From a checkpoint of a small transformer trained on Wikipedia.
Size: 10 layers, width 160, 2 heads of 64, MLP 448 SwiGLU, vocabulary 8192, 5.35M parameters.
Architecture: RMSNorm before each block, rotary positions, no biases in attention or MLP, untied embeddings, normalized queries and keys, some layers without attention, local attention windows, paired heads, gated attention, capped logits.
Each number is 500 + 25 x the weight over its row's rms, rounded and kept within 0 to 999. Layers, rows and columns count from 0. Numbers have three digits each. The size before them is the row's rms in percent of the matrix's.

# up: layer 5 MLP up, 448x160, rms 0.313, rows 371-376, columns 0-159
# down: layer 5 MLP down (transposed), 448x160, rms 0.193, rows 371-376, columns 0-159
# gate: layer 5 MLP gate, 448x160, rms 0.329, rows 372-376, columns 0-159
up371 092:520542494545549529510508502441482524523514501521483479485501478495460517504489483485471520435501495460460532517490551522513492547488502458451531483521516544501530478482504456502464516504479495576490537512509556499498506534515575494481533511492460492485476507497509501495497515517476535502511504506489505495513528501522454506507487464482493522514497480476513487480499506519518522556507486487447519515470514478493514510496501483472462522499499499531485493502556503464508528516479473
down371 090:509504539509497505544467529553486501429492494492475510531469534499489511509543511510518490522464509482479515470509473508529498533554522512523510429512453451499529479509492509478496457495504474494489506530449515496465488518502515464545493508539509486480540496513493510496480517488520516484487514482516521475454502468494451523490478514496516536468493509490476494515500484519489512500557501498515488532479489470528462538515477479526449481489543507557495494530468537515506457491504478
gate372 100:480504495542459506485490477464535507501485516497500522542525532483491554485530534468503506474480560530486456523512495498518503503505527520510524505481471490527528509505527493474479518481495525451495508527519482532516499480503499499521505489473527537478509533517490493477517500513526532505532490517488505478500527491537478505546462570477524475444452482475524477520532508493498461517498515550536493503494474496553468498490470559499525497512499527526488480502528474502569491536469523
up372 106:514501511479480480529498497533505536463502539515496505520555494481485515530471519559524480487482516477458509526458537506523490466505470505497506506523510549492490505503519458488490464504500511530557508526507499510525557506487508460476447532485542469527524474478495516493487514482490499482478472498471470461503541477517574471522489529459470512532497541509438452499517482510517522487488506504522471509483499478476511483447497496492517496489529516489537482509478524494458472486513480
down372 101:534476481485505506481518483496524514536504477468531539483488516526487498446504524499513500510502475508505507472474451496492510499483519521518501471384508463503488497551512531503529497507510482518453511474519547476488516510547456478441490475508477526503489451508523501484455525476495494481508500525494524461480562528484512478520532498503546521470497507514509514509493510574511490529503481474489493462500517486504478492504517488507488529516490483499482527532461508515520503505449515
gate373 097:474503496424467492514520477564501473473504519489531477466476478527489472502532463506491496548520509506463503481472514459521495500535495480494497485447483466519497448477492471485518519518492489501502498483475471479521481480539470487489496515459512489496517457525489474496507458525502509503441514480552481438549472532480488531476512512487466520502480491497490460489511489483524481466490498502484503519554526494561503521491512491521517500517521509533540528530512518453499536497488484
up373 092:511485502474490531512502509463546471473531486545532520506484490500509493503480509453512506530538541444467496536486543505550506484487497510477503523459503493465522513510490490522445503501534516510460501477502552514484505502482487493484501504480528508488550516521516487473518502540529524552483535528508521512478477483534520463510533508508449535534508497514536490536507555521540493509462446512521537491487505502500542467485484518476495477541495520511501511458511501468533517533500465
down373 093:441431494529481486504479498537482503526514517497545464498481502521470440481480482547509529489506486525538537516475470516474509542478537521495535469475507501506537479495509517536531512492514506514471545523556495481481510472474482513498466492480495525514510491482486477505454468503522484542480471469507497508536489490502493501503509480510500453449480506507517455482533483523456525496505557503483509509512506505527521484500480479471483526465520478525571527523498530491501489498540518
gate374 100:492539489529506486504483543481501560485420511514485502498491479499493496488466499501536490434503478501492475515509498553515502476536535526481477507472498511461539462513500497499516501460493523509495484496496515505505534497501527475483507515474463537520490497512466484499543527522483509493446519536530499504460521505475563512504531523522486523514516518530512526533528527504535500515424506516526523491486516475516474579462520470500477508506497523480494461516495465512469484482498496
up374 099:547495467493521517482524468460488566537510521485533490492533500516559475478478482484451473514496501496513494490507521509473501527493526473497516540529521489488531488518540486488492538546454505503491522520494459485472515494509518498527455480493519513507499533465513497497485562468472462537485523499544531528506466534486532499525512494516475473525499498463512502545476491503468463496503521514504534541498498497471496552511546489506503497457553536516525502520525504502525519524459494
down374 104:514496491475492492522507506511505537486497538473497514485468543531499513495481493554452502489488527486521526515478530543505510479560527501520509475500494501521496553520501478528551502499466504490535473520495600546547479508476522463507516509498475503534506454481545483468490497522493512539497517509498557493485493484497459503495462515489512438513483499474502474534478487511475468490494460510486452486494493516492449494475492492478516488507525513490539510542500485488539502487469500
gate375 099:548467491502483493472480510499536524535502504523542551499526509473561502482523547496488478526501455467523466493498455468501510520518477496473510526489483486503492488510505503488507529517520493459473469508509484503537487492489478512496494453487547549543514487483490489498487449564514547478508492494495508505504528469490504459454486499522485502450510509460448530487527546503530475524483512494481520514491510514498491440491490498479519507476487499525461447493497458448506479527510508
up375 106:535514535511513489512513491488485458491503481502444468500479476486487520508508520508482507512457504522519567508470512508464510510489556479538466502538504477450495510517555493507473547530495478505476469497497474500449517481539472501473478533505476511489502441532540474472497504486468491478522498488527508496553498515479530502514488511517502471488487538531521452541497468511482508467459512517432474536474495479524503523528493498524497467485526517554513449493514509494516495502500484
down375 104:521442483505429501501493495519534556499504502514473501477506463485504463484493498465527480488482496480467509524518480510485481510499475560492490503484477489514550531502501487452499481503462463508510489498501521487532469532493495509498508461502545489467518515479445508492511497506528488517460539538465477482467523495513473510497471476472496487470507503487519509493519538507501488537561453484509501528507473514496469459502493491462520497490453505440503523498483438487512508525567513
gate376 100:483503485479473488480540525519485493504494500455476518495530480489480554484519524483484510525497458508529530545469480471509470491529480512473491513527498509480507520500536478500496420535543496510518547502432495522496473513525501546492492533515500512522523503539526516486490524518480525493480536487521522485476509508481503490507473518524495501505478534503478491490506450532527458449515491463525492490531505502519505445494506504469542517515509470456499503447450472501456493465528463
up376 091:500487521507480526536500485498485480503500483529497473468459477490496487485456476458554470518516499538485513469489467523457482496497536485491484517550472494480492488489472504486512486489481490526505501524468482432520509487490508508521509531525513460469475518488470518542511515510506507520481481467482532540500501497540504499523521486476461455450471487509518513503497562484471482497500541469499441533478496536490508501562465506487509527472468511501454557516524528485506474515491551
down376 095:481494476514487455504497470521500502506507484483485528538513522510496480448476508486441491463514473482483522532497529545459484513459507482457486523452508492498484529531549511527509517488502516509456501502488484522479531485537516535438483514456482497536506480506503472524459487521509507513529497467509436482474530507513497501488519512529532486477523560492503483541490496539522520519487459522506527473531485492538542491452489532466495467490500468475535480517514522486544484514501512